From a checkpoint of a small transformer trained on Wikipedia.
Size: width 224, vocabulary 2048.
Architecture: LayerNorm before each block, biases.
Training: 244M tokens, 5301 steps.
Each number is 128 + 32 x the weight over its row's rms, rounded and kept within 0 to 255. Layers, rows and columns count from 0. The size above them is the row's rms in percent of the matrix's.

# layer 7 MLP up, 1344x224, rms 0.0551, rows 161-260, columns 32-63
size [ 98 102  94  98 102 103  92  96 109  98 105 103 102 112  97  98  94  96 105  94  96 102 101  97 105  96 100  94  96 100 100  96  98  95 106 104 100  99 104  96  97 102  99 100 100  96 105 104 103 101  97  95 107  92 106  98  96 100  99 101  96 106  98 100  99 100  97  94 102 100 102  96 104 100 101  96 100 105 102 102  96 104  98  93  98 100  93  99 102 106  91 105  99 105 100 103  93 112 107  90]
[[123 142  91 117 128 162  97  95 164  85 110 116 150 139 139  88 124 144  72 174 152 109  64 176 141 161 115  99 168 158 135  98]
 [130 159 169  64 132 165 136 217  72 128 152 144 154 107 130 170 106  92 173 153 119  84 129 138 181  96 148 169 129 132 111 123]
 [175  91  71  62 135 207 184 142 146  98 131 169 133 147 171 103 105 106 111 140 113 121 111 105 138 151 169 164 108  76 138 146]
 [ 86  95 136 181 194 119 142 136 137 175 106 154 163 184 140 147 162 146 123 146 129 147 166 138 209 202 116 144 160 140 113 126]
 [100 122 120 113 154 143 180 140 150 170 193 168 152 102  79 145 120 139 146  70  72  88 169 132 163 151 120 109 105  70 157 127]
 [ 95 109 156 141 167 124 119 148 152 164 140  59 123 165  54 139 119 102  84 119  86 139 125 116  80 153 152 108 119 136 172  88]
 [196 186 138 138 144 112 104 182 158  72  79 106 145 109 110 131 151 149  84  83 161 143 140 150 168 186 123 127 104 117 117 179]
 [163 213 150 160  87 137 147 201  84 158  93 101  93 157 129  98 126 129 126 179 103 112 159  91  67 161 188 103  98 141 112 109]
 [124 163 182  43  88 120 119 123  75 127 133 140 121 138  96  95 129 129 141 103 188  75  90 161 121 120 145 156 131 147 220 154]
 [165 124 134 151 166 145 164 129  89  81 177  61 186 106 157  99 121 105 134 101 132 170 179 125 148 117 162 125 142  62 126 151]
 [ 78 129 132 109 142 139 144 164 128 145 113 129  68 109 154 186 115  86 141 131 176 155 134 128 143 153 150 133 129 155  89 166]
 [127 139 106  87  88  92 158  84 115 142 170  57 118 120 166 103 138 100 121  81 131 129 129 170 137 143  82 150 136 111 131  48]
 [109 120 153 122 128 114 157 151 171 153  63 139 178 149 130 175 119 194 151 162 187  61 118 157 151 165 156 119 171 117 139 168]
 [109 119 145 115 131 133 152  88 156 154 138 158 136 169  72 171 174  84 133  91 123 127  70 144 120 110 115 143 121  81 111 149]
 [167  94 149 151  82 126 123  52  86  82 130  78 102 141 115 193  95 121 146 166 147 162 143 159 172 133 172 103  84 100  48 105]
 [140 132 172 147  97 160 132 149  86 127 126 220  94 102 163 111 185 128 180 150 161 144 149 103 102 145 130 131 102 136 151  95]
 [177 173 163  91 155 117 138 201 167 137 143 141 109 135  72 116 113 176  94 168 117 144 118 158 162 188 117 146 101 160  99 170]
 [122 142 133 124 160 124 166 117  62 135 115  87 158 120 146 108 116 109 144 120 153 158 152  83 149 100 138 182  92 146 102 133]
 [128 165  74  97 115  82 124 147 139  96  90 126  84 132 147 125 130 151 119 104  91 160  64 128  83  44 111 143  78 141 160  95]
 [ 64 130 147  64 143 176 127 133 138 137 122 134 117 118 175  81 171 128 114  95 106 153 119 147 136 125 129  72  94 113 146  93]
 [174 175 164 178 121 139 145 148  99 171  87 189 136 137 160  95 159 130 101 138 177  98 164 142 157 120 172 157 152 116 118 178]
 [183 111 122 148 150 148 119 158 143 131 126 164 104 124  93 195  93 127  67 127  70 161 108 102 134  87  87 151 118 134 129 129]
 [101 134 172 141 113 101 142 116 139 135 127 157 149 188 130 119 133 102 113 155 152 116 156 134 182 142 148  86 236 131 130 140]
 [146 161  86 151 174 110 112 110 134 160  82 105 126 157 148 129 153  88 130 144 132 105  92 115 113 133 146 118 149 199 134 172]
 [113 153 129  88 159 184 151 158 133 103 135  50 112 123 132 144  77 104 130 149 135 144 148 173 108 161 166 118 121 135 148 107]
 [ 94 108  62  71 134 170 169 114 137 114 123 153 141 145 125 122 167 168  93 129 117 114 109 163 160 131 131 122  90 122 123 141]
 [132 133 165 100  88 105 187 148 125 160 111 144 107 103 197 102 189  95 157 107 168 178 156 151  81 110  95 142 140 117 131  75]
 [160 181 138 160 100 166 111 100  93 114 157 130 142 133 122 109 182 163  99 130 157  83 146 161 144  86 139 179  94 156 119 125]
 [118  83 124 156 147 125 197 161 118 109 152 136 136 165 130 131 130 125 150 183  85 159 180 160 136 121 156 116 162 135 196 159]
 [ 69 134 145 144 110  67 123 122 140 103 109 112 160 137 183  79 118 212 102 105  81 147 103 166 121  95 124 125 124 151 139  33]
 [114 113  72 103 157  91 127 130 212 138 188 182 168 147  89 147 143 165 109  78 138 144 181 169 128  91 155 103 161 173 141 120]
 [ 96 105 153 174  41  64  83 173  41 116 132 160 131 177 135 123 137 154  94 137 181 197 154 151  59 141 134 150  37 159 107 173]
 [ 90 141 119 127 159 144 144 135  88 162  83 148  67  86 114 168 170 137 134  94 119  92 145 124  83 134 126  86  95 194 184 139]
 [190 145 111 189 121 113 186 156  88 171  72  77 161 127 127 163 116  97 129 104 129 101 105 156 149 119 106 166 158 122 140 160]
 [ 97 121  87 132 132 107  92 133  65 170  83 105  89 119 152 211 115  94 130 139 149  94 150 143 117  68 158 156  60 177 210 137]
 [114 112 122 143  57  85 146  80 124  95 150 107 109 155 178 161  69 125 177 168  97  74 127 189 120 125 155 101  65  61  59 129]
 [ 75 111 141 165 105 130  94  95 112  89 181 112 138 179 151 149 122 140 180 128 110 148  90 175 147 160 124 107 123 106 139  88]
 [148 133  94  97 136 131 102 118 114 112  84  65 120 124  79 181 140 139  79 132  50 119 114 175 102 181  41 153 115 137 113 119]
 [130  94 144 117 156 115 174 121 175 159 180 136 193 209 101 144 170 164 108 107 146 173 156 113  95 112  84 135 142  94 136 128]
 [141  48  84 181 128 176 145 110 192  78  57 141 101 137 171 104 162 110 102 162  98 165 130  95  97 179  77  77 152 129 148 143]
 [187 181 175  80 192 161 156  95  82 178 158 147 174  80 138 104 117  93  76 148 102  51 107 158  79 100 127 125 141 133 125 129]
 [140  97 134 118  93  94 172 147 120 120 138 120 153 142 127 129 178 157 148 141 146 164 104 102 107 132 126 178  84  92 152  83]
 [150 131  89 147 149 105 153 161 121 111 145  65 126  96 164 153 115 110 178  99 191 104 105 168  85 135 149 188 108 128 105  91]
 [120 176 127 125 165  82 151 164 141 106 163  83 132 100 176 100 191 125  79 125 131 171 127 187 193 116 136 102 146 191 128 151]
 [134 139 145 136 138 167 120 110 146 133 122 109 121 161 137 170 125 138  97 154  69 119 180 100 112 108 125 103 112 121 136  86]
 [142 135 136 160 165  85 142 151 157 126  88  99 108 197 169 114 154 171 181 142 123  75 131  80  98 169 109 112 115 135  96 125]
 [123 145  91 169 155  91 122 118  71 123 111 183 188 154 134  98 120  91 136 140 187 175  98  99 136 103 130 182 116 166 140 135]
 [144 128 147 144 179 131 141 126 144 147 143  93 141  75 137 132 120  94 154 118 158 116 166  87 145 104 110 141 117  80 133 192]
 [127  90 140 150  93  83 155 161 107 123 121 106 140 173  99 121 111  98  94 129 118 164 136 130  75 114 124 101  75 112 139 102]
 [103 128 169 158 168 157 109 199  81 169 100 126  63  99  98  97 171 121 126 106  87 105  31 151 101 107 121 135 137 141  85 133]
 [108 102 110 160 139 151 158  96 120 127 134 154 135 121 128 145 133 156  81 179 112 174 137  78 119  97 132 138 100 145 127 175]
 [127 156 136 122 148 135 138  60  92 158 147  75  74 125  86 179 168 125 126 158 194 170 140 167  85 151 166 153 153 171 123 123]
 [ 71  89 132 115  82 137 130 211 120 113 186 164 156 109 157 159 109  76 158 137 123  98 144 139 146 134 140 111  83  81 167  87]
 [117  76  95 120 146 128 183 139 129 145 128  99 171 153  76 116 135 101 156 116 168 136 105 182  77 143 128 163  90 114 113 116]
 [173 119  73 176 161 130 139 127 138 112 110  61 161 175 124 118 121 148 109 155  64 120 129 152 134  94 199 125 129  96 203 172]
 [132 194 189 135  86 106 165  54 145 127 136  95 153 123 154 100  95 129 159 177 160 126 188 190 185 162 165 120 142 149 172 108]
 [146 119 127 117 132 111 180 170 135 142 130 149 138  98 131 112 164 186 102  76 197  89 175 133 183 144  90 157 125 117 175  95]
 [ 86 134 115 140  65 110  95  75 100 146  68 128  88 119  65  96  94 170 110  91  93 126  91 156 109 220 156 179 143 169 111  96]
 [ 80 178 132  76  78 130 109  89  96 127 133 143 131  78 128 172  99 162 101 116 152 135 119 153 145 158  85 188 125 125  85 114]
 [102 168 182 146 127 182 116 121  89 100 108 164 134 109 102 133 103  99 113 155 149 102  89 161 154 121 163 121 130 157 181 104]
 [154  82 178 115 103 153 137 138 161  66 114 115  92 107 102 140 179 141 151 164 108 165  74 164 154 173 150 136 172 141 156  98]
 [123  78 114 116 123  84 146 159 114 188 136 134 101  97 179  92 134  67 130 150 163 100 161 126  94  96 145 107 154 155 117 113]
 [126 148  96 187  96 104 130  89  42 133 128  91 130 117 193 157  65 185 180 127 130 132  99 122 139 148  61 163 168 147 146  92]
 [143 118  82 117  87 159 142 156 101 129 148 116 186  88 127 198 168 128 169 118 130 162 117 106 111 197 144 142 114 140 140 142]
 [151 151 143 147 148 123 141 173  75 156 150  76  83  83 183 173 150 118 140 109  79 116 122 111 106 158 176 117 138 154 187 122]
 [ 93 162 139 170 176 153 153 134 105 133 191 130 123 149 160 121 186 168 158 131 175 141 148  85 129 120 101 104 133 155  95  68]
 [112 141  50 127 143 144 153 134 117 147 104 177 132 168 147 169 214  83 172 142 172 107 111 143  93 150  74 169 101 146 181 110]
 [ 86 122 108 103 106 156  73 120 158 103 198 128 121 129  90 112 154 119 154 168 164 186 130 136 112 142 157  99 156 112 114 117]
 [125 115 128 118  86 168 130 134 143  69 170 128 140 137  64 169  96  64 172 133 136 119  87  65  84 103 107 106 176 163  94  84]
 [100 107 118 165 131 147 114 156 133 106  96 120 148 138 153 110 134 141  94  69 135  77 142 171 180 103 146 136 138 111 106 141]
 [131 100 149 141 175 125 139 123 102 132 138  92 156  60 131 166 109  62 155 162 158  62 105 164  93 105 150  99  87 150 150  16]
 [106 125 171 127  80 103 152 111  88  25 174 128  95 132 128 125 147 158 147 130 127 160 118  96 158 148 164 138  79  93 129  71]
 [137  78 138  83 165 138 133 120 109 123  89 127 156  97 136 143 104  87 101  98 120 121 108 150 143 128  87 188 106 152  90 137]
 [133 193 105 126 130 109 139 154 103 130 193 107 113 126 202 124 162  65 141 133 142 194 168 173 168 113 148 131 140 101  94 131]
 [123 130 125 117 187 147 134 177  93 137 113 116 171 199 139 199 108 129  89 106 145  82 218 147 107 140 103 185 133 114  81 143]
 [ 93  69 171 123 173 108 142  91 134 140 140 139 154 110  98  89 140 139 114  66 151 133 189 163 106 138 131  71 111 117 112  89]
 [167 162 141 183 125  97 114 150 171  82 137 106 101 134  84  42 167 101  97 113 187  95 112 125 161 116 142  89  98 121  86 161]
 [165 130 132 120 150 141 111 112 143 178 183 103 114 135 163 136 111 139 155 120 132 142 144 120 141 151 217 144 147 142 124 116]
 [143 158 140  70 209 101 136 131 124 145 181 138 114 149 200 162 154 132 121  81 142 171 108 108 148 110  88 106  80 155 169 157]
 [151 135  64 205 118 170  57 189 153 115 128 167  91 100  95 123 125 136 126 119 130 145 120 177 178 140  78 149 144 138 127 134]
 [108 126 105 153 187 127 121 136 100 126 138 137  54 145 165 168 131 130 164 102  98 116 107 103 108 186 122  89 108  12 166 113]
 [140 116 158 123  75 144 109 171 155 160 153  69 114 123 123 116 119 105 129 158 170 123  93 173 191 135 137 132 168 165 126  63]
 [ 99 128 110 121 155 115 161 136 144 150 141 138 144  99 196 152 124 141  79 106 189 131 100 140 109  83 131 105 152 113  87  88]
 [115 120  98 148 128 124 152 125  25 111 102  89 134 149 174 173  60 135 168 135  83  93 137 153 146 122 104 139 107 131 185 137]
 [139 178  90 157 177 136 149 140  97 147 157  66 117  98 123 170 139 133 195 184 128 139 130 187 106 115 148 111 130 120 133 138]
 [101 136  97 143 128 122  79 174 131  98 139  65 106 111  79 136 163 122 124  69 136 139 160 153  96  98 165 122 125  92 172  89]
 [ 92  99 101  99 104 114 153 126  83 126 119 151 155 160  64 150  57 152 183 155 171 119 109 150 164 122 119 211 154 124 135  88]
 [153 133 109 143 233 119  86 151  70  92 131 158 130 116 157 133 105 121 114 107 131 105 142 126 120 140 142 175 112 191 136 106]
 [130 133 138 114 152 145 150 152 123 173 121 166 136 161 188 110 153 161 116 177 162 138 121 152  75 145 142 102 131 100 128 134]
 [171  44 112 110  74 148  81 137 160 107 125 129 162 159 128 111 104  90 125 144 120 102 146 190  82 108 158 106 183 198 145 136]
 [140 116 148  72  92 127 154 109 184 149 205 121 150 233 114 102 127 146 104 118 124 124 156 146 180  58 106 146  74 120 158 120]
 [158 140 158 117  80 124 180 178 132  88 105  64 132 144 145  73 120 129 181 149 121 142 122 129 146 135 147 133  67 176 127 123]
 [140 159 107 108  76 139  95 143 163 118  88  80 139 119  82 119 136 159  95 139  98 155 196 141 116 168 147 148  98 114 109 100]
 [109  77 171 140 158  91 114 196 131 107 141 147 178 102 152 171  63  84 182 147 143  60 145 134 160  48 118 124 183 154 154 111]
 [106 157  88 141  96 113  97 193  75 113 125  79 189  83  92 125 100 153 100 116 100 149 138 114 187 115 135 147 161 126 124  80]
 [116 155 164 109 114  77 153 108  96 111 115 111  70  83 119 125 106  72 114  90 117 108  92  92  93 166 107 101 156 142 107 118]
 [151 130 156 157 135 120 170 179  87 158 131 113  79 114 125 121 173 157 109 146 143 128 174 157 160 146 141 198  73  82 112 103]
 [136 188 116 157 171 132 182  61 166 100 101  72 121 100 134 113 115 144 160 159 203 173 155 139 123 117 185 102 183 146 127 142]
 [156 128 116 114 164  84 142 130 145 115 161 136 141 204 130 128  96 158  99 199 124 144  80 175 154 149  98 146 135  81 178 120]
 [ 90 144 129 105 176 137 109 160 133 121 107 134 134 155 115  88 122  99 122 142 145 194 142 151 124 135 111  89 130 125  77 120]]
# layer 7 MLP down (transposed), 1344x224, rms 0.0551, rows 161-260, columns 32-63
size [ 96 103  92  88  98 102 100  93 109 105  78 103  79 101 104 101  96  90  82  92 100 109  97 105 105  98 104  91 101  94 103  98  97 102 101 105  99  99  99  97  95 110 100 101 106  79 106 105 105 102 100  92 100 103 110  94  98  95  96 105  91 108  92 104 104  99  94  91 109 102 104  88 106 100 100  93 101 103 100 101  95 105 102  89 104 108  94 104  96 105  96 102  93 106  97  87  94 108 106  84]
[[ 36 146 166  89 138 113 118  79 127 217 184 132 203 141 122 136 162 128 175 142 112  96 167 138  82 161 152 116 150 108 151 155]
 [105  54  71 145  85  87 153 139 183 127  74 128 123 191 126 132 191 116  70  86 162  39 118 136 135 117  97 179 122 110 176 141]
 [148 179 184 148 147 128 103 106 139 157 126 103 112 124 108 110 173 124 166 130  79 114 123 145  69 139  94 135 188 163 105 132]
 [154 111 114  73  79  92 152 135 132 156 143  98 132 164 150 159 125 121 121 154 122 102  64 136  99 203 124 141 129  85 109 155]
 [164 162 143 154  95 137 115 167 137 114 118 111 121 146 115 123 143  74  95 156 189 125 156 168 142 121 141 158 193 128 173 147]
 [157 119 161 119 153 142  83 159 152 154 123 191 131 134 161  88  36 177 148 203 170 130  91 139 134 112 119 162  56  98 161  84]
 [119  97 138 136 109  95 146 157 105 120  75 135 149 174 124  89 125  40 135 126 138 217 123 100 103 113 157 139  83 110 117 138]
 [162  86 175 106 102  97  70  87 111 168  96 123 183 113 156  92 184 150 145 114 134 135 122 148 125 119 109 132 117 144 124  76]
 [147 148 161 142 133 156 187 118  94 162 157  62 116 124 161  94 184 115 151  91 143 155 163 178 117  63 206 137  90  92 175 110]
 [126 120 167 131 155 130 152  97 139 148 168 140  43 123 180 164 103 166 153 156 122 127 151 110 106 160 192  89  23 125 148 115]
 [ 95 140 179 163 125 145 117  68 114 125 147 127 184 140 150 158 157 152  83 127 153 164 146  67 133 196 177 125 190 149 119 178]
 [170  73 139 165 155 150 144 170 154 161 126 116 121 129 127 119 150 102  89 147  86  92 158 139  93 120 181 155 175  91  57 165]
 [ 84 119 153 135 130 177 102 108 163 140  99 144 112 121 137 131 121 109 144 118 179 119 149  85  84 255 127 155  77 117 149 172]
 [147 145 175 165 113 110  65 138 193 128 131 148 116  89 117  86  73 122 158 167 153 166  98 158 135  55 132  87 121 173 159  85]
 [148 159  74 163  87 112 141 136 129 130 149 135 101  61 153 111  88 112 124 123  84 202 116 167 167 140 139  92  93  96 142 122]
 [178  86 172 164 190 159 111 136 123  84  68  97  84 129 105  73  91 112  91 131 149 155 175 166 167 117 156 128 142  99 139 109]
 [ 53 160  96 145 112 164 148  85 103  74 130 128 143 183  88 147  90 104 132 123  86  79 129  73  71 159 139 124 158 103  71  96]
 [139 174 116  72 124 109 152 163 144 139 149 143 113 128 125 109 105 159 128 136 151 147 126 155 107  59 157  77 178 160 123 143]
 [118 203 192 124  96  98 101 178 151 144 153 136 135 172 156 171 101 157 105 154 154 123 126 139 131 131 166 128 148 208 120 149]
 [135 144 114 133  86 135 156  72  56 130 165 150 122 148 143 172 158 124 169 160 120  74 168  76 155 137  90  77 114  35  88 138]
 [116 166  61 146 174 129 146 148 112 162  70 184 168 166 128 139 171  55 149  75 190 140 109 130 120 150  88 147 141 121 171 153]
 [ 98 129 117 168 124 152 231 201 119 171  77 146  87 104 114 215 164 148 106 155 142 163 139 164 103 120  77 139  87  75 122 110]
 [130 101 143  81 125 130 107 130 152 139 132 129  83 172 170 139 183 176 103 111 132 110 122 105 155  81 125 117  48  79 179 117]
 [113  90  99 100 135  92 154 175 132 107 129 133 117 163 158 135  93 139 148 148 129 147 132 116 150  61 120 128 132 132 179 148]
 [ 89 125  59 142 103  46  88  85  89  98 122 118 149 143  94 135  76 156  93  94 126 160 108  90 105 124  43  63 137 150 116 128]
 [180 197 103 114  80 147 207  87 129 103 127 133 193 178  94 183 119 153 140  99 118 157 128 115 129 109 101 123 147 154 127 159]
 [141 101  84  79 166 112 112 118 202 159 194  69 116 152  46  63 132 107 114  79  98 170 123 172 115 145 147 206 139 116  72 120]
 [132 139  89 123 126 126 144 177 111 131 101 128 181 115 118 150  71 135 105 116 103  90 154 111  84 191  89  99  94  95  97 102]
 [ 95  90 114  91 129  84 132 109 111 165 145  81  38 169 151  77 193  89 136  92 135  70  95 120 128  22 156 137 123 108 122 161]
 [172  87 125  53 111 116 175 100 136  88 118 122 119 126  80 176 143  64 111 130 183 156 128 139 123  80 149 159 145 116 157 142]
 [165  99  77  95 140 105  99  80 130 148 144  73 137 177 158 109  49 180 103  82 119 125 134 153 113  80 163 106 141 109 100 114]
 [164 142  97 134 143 105 165 113 142  81 215 113 141 142 116 107 100  88 120 110  72 160 126 108 109 102  92 117 127  76  85  97]
 [141 122 109 124 188  65  85 129 200 150  95 113 132  83 136 142 138 163  50 133 138 125 145 103 140 142 134  84  92 108 150 133]
 [ 97 134  70  98 152  94  88 104 100 195 197 145 125 114 148  45 143  88 143  84 113  94 131  97 157 183 114 117 145 115  83 126]
 [118 192 157 110 162 124 104  88 112 126 130  85  98 191 131 132 101 145 121 125 137 143 125  91 156 145 118 128 146 117 142  92]
 [107 151  89 147  65 109  84  95 129 120 115  84 142 112 122 139 137 163 113 132 142 126 124 163 106  63  86 134 164 150 101  87]
 [150 186 126 190 182 168 103  91 109 165 101  87 155 105  81 115 156 120 100 169  76  75 128 155 131 166 137 109 140 121 122  98]
 [156 121 156  66 161 140 104 134 136 134  98 175 137  41 119 128 128 158 128 127 151 104  78 102  98  68 149 152 132 142 152 182]
 [125 174 180 122 148 152 135  94  89 139  62 150  93 169 124 138 167  89 134 203 173 128 173 129 119  96 106 121 115  93 125 192]
 [136  82  82 113 152  67 107 131 122 129 147 106 152 142  99 127 150  99 118 101 108 178 143 106 131  52 126  94 115 181 163 107]
 [175  74 107 136 115 180 108 141 236 132 105 122 134 117 157 150 129 150 185 140 183 130  90 131 105 113 160 155 138  89 155 134]
 [128 155 146 131 110  79 102 184 161 114 118  70 135 158 157  82 148 124  79  99 187 144 153 111 131 141 120 107 144 146  98 119]
 [ 89 120 162  58 109  96 149 130 123 181 141 124 150  55 163 134  97 158 116 173 132 106 132 119 166 172 169 163 121 166 138 114]
 [103 133  62 169 113 159 171 145  76 144 137  89 122  77  43 113  83 142 188 130 149 123 115 150 131 119  86 129 123 114 139 156]
 [100 139 110 141 109 145  97 169 162 105 113 184 164 145 132 167 107 116 119 161 115 137 168 127 118 131  90 138 163  65 137 108]
 [146 169  68 139 144 108 141 143 104 141 109 110 139  97 151 100  90 120 178 114 114 155  62 163 183 169 144 142 169 193  98 163]
 [163  83  96 153 117 104  90 101 133 125 113 142 142 166 119 145 158 118 102 156 114 125 108 109 148 135 137  63 118  90 172 223]
 [ 71 140 174 103  96 107 161  95 130 134 157 141 142 111  92 117 179 237 147 160 141 127 147 145 183  87 137 103  70 119 130 117]
 [140 134  79 111 132 125 126  82 139 128 155 202 184 132 202 143 156  85 180 139 128 129 144 132 164  32 116 129 171 123 119 174]
 [164  98  24  78 134 107 130  83 153  83 125 188 155 120 175 116 110 171 105 145 139 192  96 136 118  85 117 121 178 149  83 229]
 [134 118  85 151 144 149  93 170  76  70 159 128 178 117 110 121 124 165  91  94 152  76 140  86 135 146 126 164 131 113 123  96]
 [165 130 142 115 130  98 101 115  91 195 134 178 104 143 119 151 117 110 113 124  87  97 100 172 122 155 192 123 133 123 137 149]
 [116 136  63 160 127 173  77 116  79  74  92 123 108 111 146 127 167 181 114 113  66 109 134 108  87  58 121 112 165 193 102 144]
 [135 108 166 126 113  87 133 117 106 152 179 115  94 121  53 131  83 123 112  41 105 186 118 169  86 126 134 137  88 191 168 136]
 [110 122 105 106  82 172 107  68 174 135 186 119  39  64 168 114 127 122 117 154 103 133 176 143  99 102 142 155 124 171 100 111]
 [121 142 142 150 100 129  79 108 113 133 160 116 138 188 122 156 138 152 154 117 180 116 117  72 105 173 148 110  76  63 102 120]
 [163 123 116 130 170  98  85 119 137 106 107 175  51 113 156 101 118  66 102 122 134 170  48 147 110 118 161 115  73  35 124 158]
 [145 168  92  84 172  91 177 159 139 157  89  95  40  83 111 129  83 139 189 121 146 144 125  69  89 218 162 153 148  97 147 150]
 [ 79 134 122 100 154 117 129 192 126 110 144 156 173 126 144 139 131  88 132  79 104  92 105 171 110 202 144 142 179 135 135 110]
 [151  96 107 123 123 134 125 105 126 121 157 143 152 153 126  82  71  76 111 129 189  76 117 126 184 161 153  86 130 166 157 164]
 [137 152 169 132 169 118 109 157 100 158 130 145  93 154 128  42 117 119 145 155 160 140 144 173 162  84  81 100 145 139 154 127]
 [138 174  64 190 187 134 153 132 142 131 165 162 170 134 145 141  44  99 152 128 152 148 100 138 105 151  93  46 165 152 131 137]
 [136 134 162 149 117 153 151 150 110 169 150 114 122 142 137 152 105 116 112 134  83 187  74 110 159 190 101  79  76 177 130 146]
 [122 103 125 126 136 146  93 127 149 120 139  98  74 134 102  79  94  75 134 105  89 114 134 115 104 189  72 131 166 115 136  88]
 [109 192 146  86 130 102  76 109 155 161 122  95 118 176 129  62 175 112 132 137 142 117 133 128 109 114 116 134  90 160 125  97]
 [130  99 155  93 108 100 125 118 129 167 178 123 159 134 147  85 105 102  80 103 150 160 111 162 143  78 179 155  54  69 147 111]
 [136 139 154 179 144  91  87 157 166 122 125  70 138 130 169 107 108  93  99 121  74 152 143 119 108 107 192 164 137 192 127 125]
 [ 85  61 178 154 123 184 127 148 154 167 151 137 101 104  96 130  80 104 156  95  90  94 152 116  98  79 110 175 123  96 184 171]
 [174 115 199 136  98 165  96  60 114 130 118  93 119 179 104 191 199 127  83 128 123 140 125 138 107 123 130 135 147 151 149 148]
 [148 149 182 156 121 168 112 142 158 132 107 112 129 146 122 129 173 109 104 132 111  94 132 121  74 111 146 134  67  97 173 114]
 [139 184  92  74  95 115 149 110 122 154  52 161 161 151 147 148 106 143 101 165 136 137 112 187 132 180 114  75  49 155 152 168]
 [136  88 169 114 175 122 132  70  83 112 126 174 168 174 126 137  73 164 115  98 112 145 113 164 102 106 124 183 152 120 124 151]
 [118 140 135 129 136 185 160 109 114 138 126  81 124 143 134 100 153 120 116 140 153 137 215 137 123  82 112 141 126  86  88  58]
 [ 80 143 109  95 138 130 128  85 111 172 163 119 188  87 156 124 122 126 157 137 126 128  51  79  98 125 172  68 138 133 139  95]
 [ 91 170 146 149 113 107 160 177 158  83 115 112 126  79 138 124 118 171  97 197 139 117  51 146  98 124 137 111 159  99 179 190]
 [151 163 100 141 123  91 101 121 197  80  89 124 194 114 107 180 149  85 169 148 136 133  86 113 156 150  96 131 183 125 123 146]
 [114 120 143 153 130 173 151 155 109 164 112 120 155 115 128 216 140 119  97  96 107 134 130 112 130 156  94  93 130 149 119 136]
 [196 108 117 162 133 180 117 161 129 168  84 127  87 160 139 182  62 100 115 117 144 129 132 140 141 151 134 140 136 126  97 134]
 [145 142 111 112 192 208 128 111 128 150 151 152 147  94 151 174 118 142 154  99 159  91 147 147 149 251 111 155 164 137 127 122]
 [ 89  87 165 175 145  59  90  62 132 139 136 111  98 136 174 126 126 106 151 165 131 145 135 119 148  83 124  80 135 129 167 114]
 [162 119 161  97 111  82 118 137 213 132 178 128  87 112 114 167 102 116  68 163 182 154 142 182 156 155  66 161 152 189 119  93]
 [136  77 123 151 158  69 133 171 115  98 107 101  84  83 148 169 187 141 134  77 117 134 127 109 110 140 170 100  78 175 170 117]
 [117  55 101 123 119 136 101 132 139 122  85 128  81 109 132 154 152 107 110 126 121 112  98  93 128 105  87 207  99  90 181 137]
 [111  81 180 157  95 127 131 100  96 153 164 175 101 146 142 140 153 152  97 113  87 160  85 160 103 165 133  90 122  82  35 134]
 [165 162 159  97 151 129 143 100 108 146 118 114 138 173 128 141 137  86 131 141 185 180 136  93  75  63  70 116 118  92 179 128]
 [152 175 162  98 127 167 100  95 197 137 149 109 161 106 145 129 183  39 115 109 128 145 126 140 102 129 143  85  71 107 119  80]
 [172  96 139 114 146 135  95 124 129 189 116 114 124  80 140 164 131  70  99  92  82 199  99 182 158 113  97  65  90 131 169 140]
 [144 122 115 140 157 125 144  88 100 133 131 112 104 139 132 146 169 146  40 113 166 179 114  79 128 108 147 110 119 120 117 195]
 [149  99 132  74 135 140  95 114 166 178 146 123 108 148 119 111 103  47  92 132  91 110 131 158 140 141  55 100 131 148 125 185]
 [152 167 148 170  77  91  88 142 152  78 157 106  41 168 155 118 148  75 158  86  84  61 125 139 125  99 144  98 107 153  52 131]
 [125 112 117 135 177 129 158 141 109 159 162 175  43 103 124 132 157  92 173 177 102 115 141 162 105 147 158 117 123 122  89  36]
 [137 104 127 130 134  99 138 187 141 131 143 152 128 134 100 180  71 123 152  90 177  89 100 174 140  76 195 113 153  90 202 162]
 [113 180 163 115 124 149  95 139 160 125 113 143  53  97 161 121 122 186 134 157 124 104 130  94 136 207 200 131 130 172 135 125]
 [133 134  54 135 101 148 154 170 126 173 122 177 108 136 123 121  50 126 120 115 142  71 153 139 105  73 108 161 117 102 128 131]
 [ 86 114 131 146 132 190 145 126 146 161 141 129  69  61 159 152 134  94 178 120 139  93  99 137 154  64 121 132 174 153 169  94]
 [156 139  85 169 112 138 137 163  95 110 108 116 111 132 174 117 176 135 141  94  69 153 187 158 171 138 163 181 152  87 121  81]
 [108 107  69  96  46 139 129 107 146 164 153 137  97 107 120 111 113 145 127 137 136 148 115  81 140 154  94 141 118 141 101 157]
 [110 139 116  98 108 197 152 106 157 193 156 100 110 102 120 167 107  69 163 103 126 171 152 122 131 223 143 134  96 127 100 111]
 [130 104 148 203  95 155  85 136 148 125  93 105 158 157 165 187 116  90 104 163  89  74 109 110 137 116 113 145 146 150 158 164]
 [101 136  90 152 127 125 112  91 224 158 128 164 106  42 164 174 183 166 176  84 151  97  81 105 143 200 121 155 133 145 131 142]]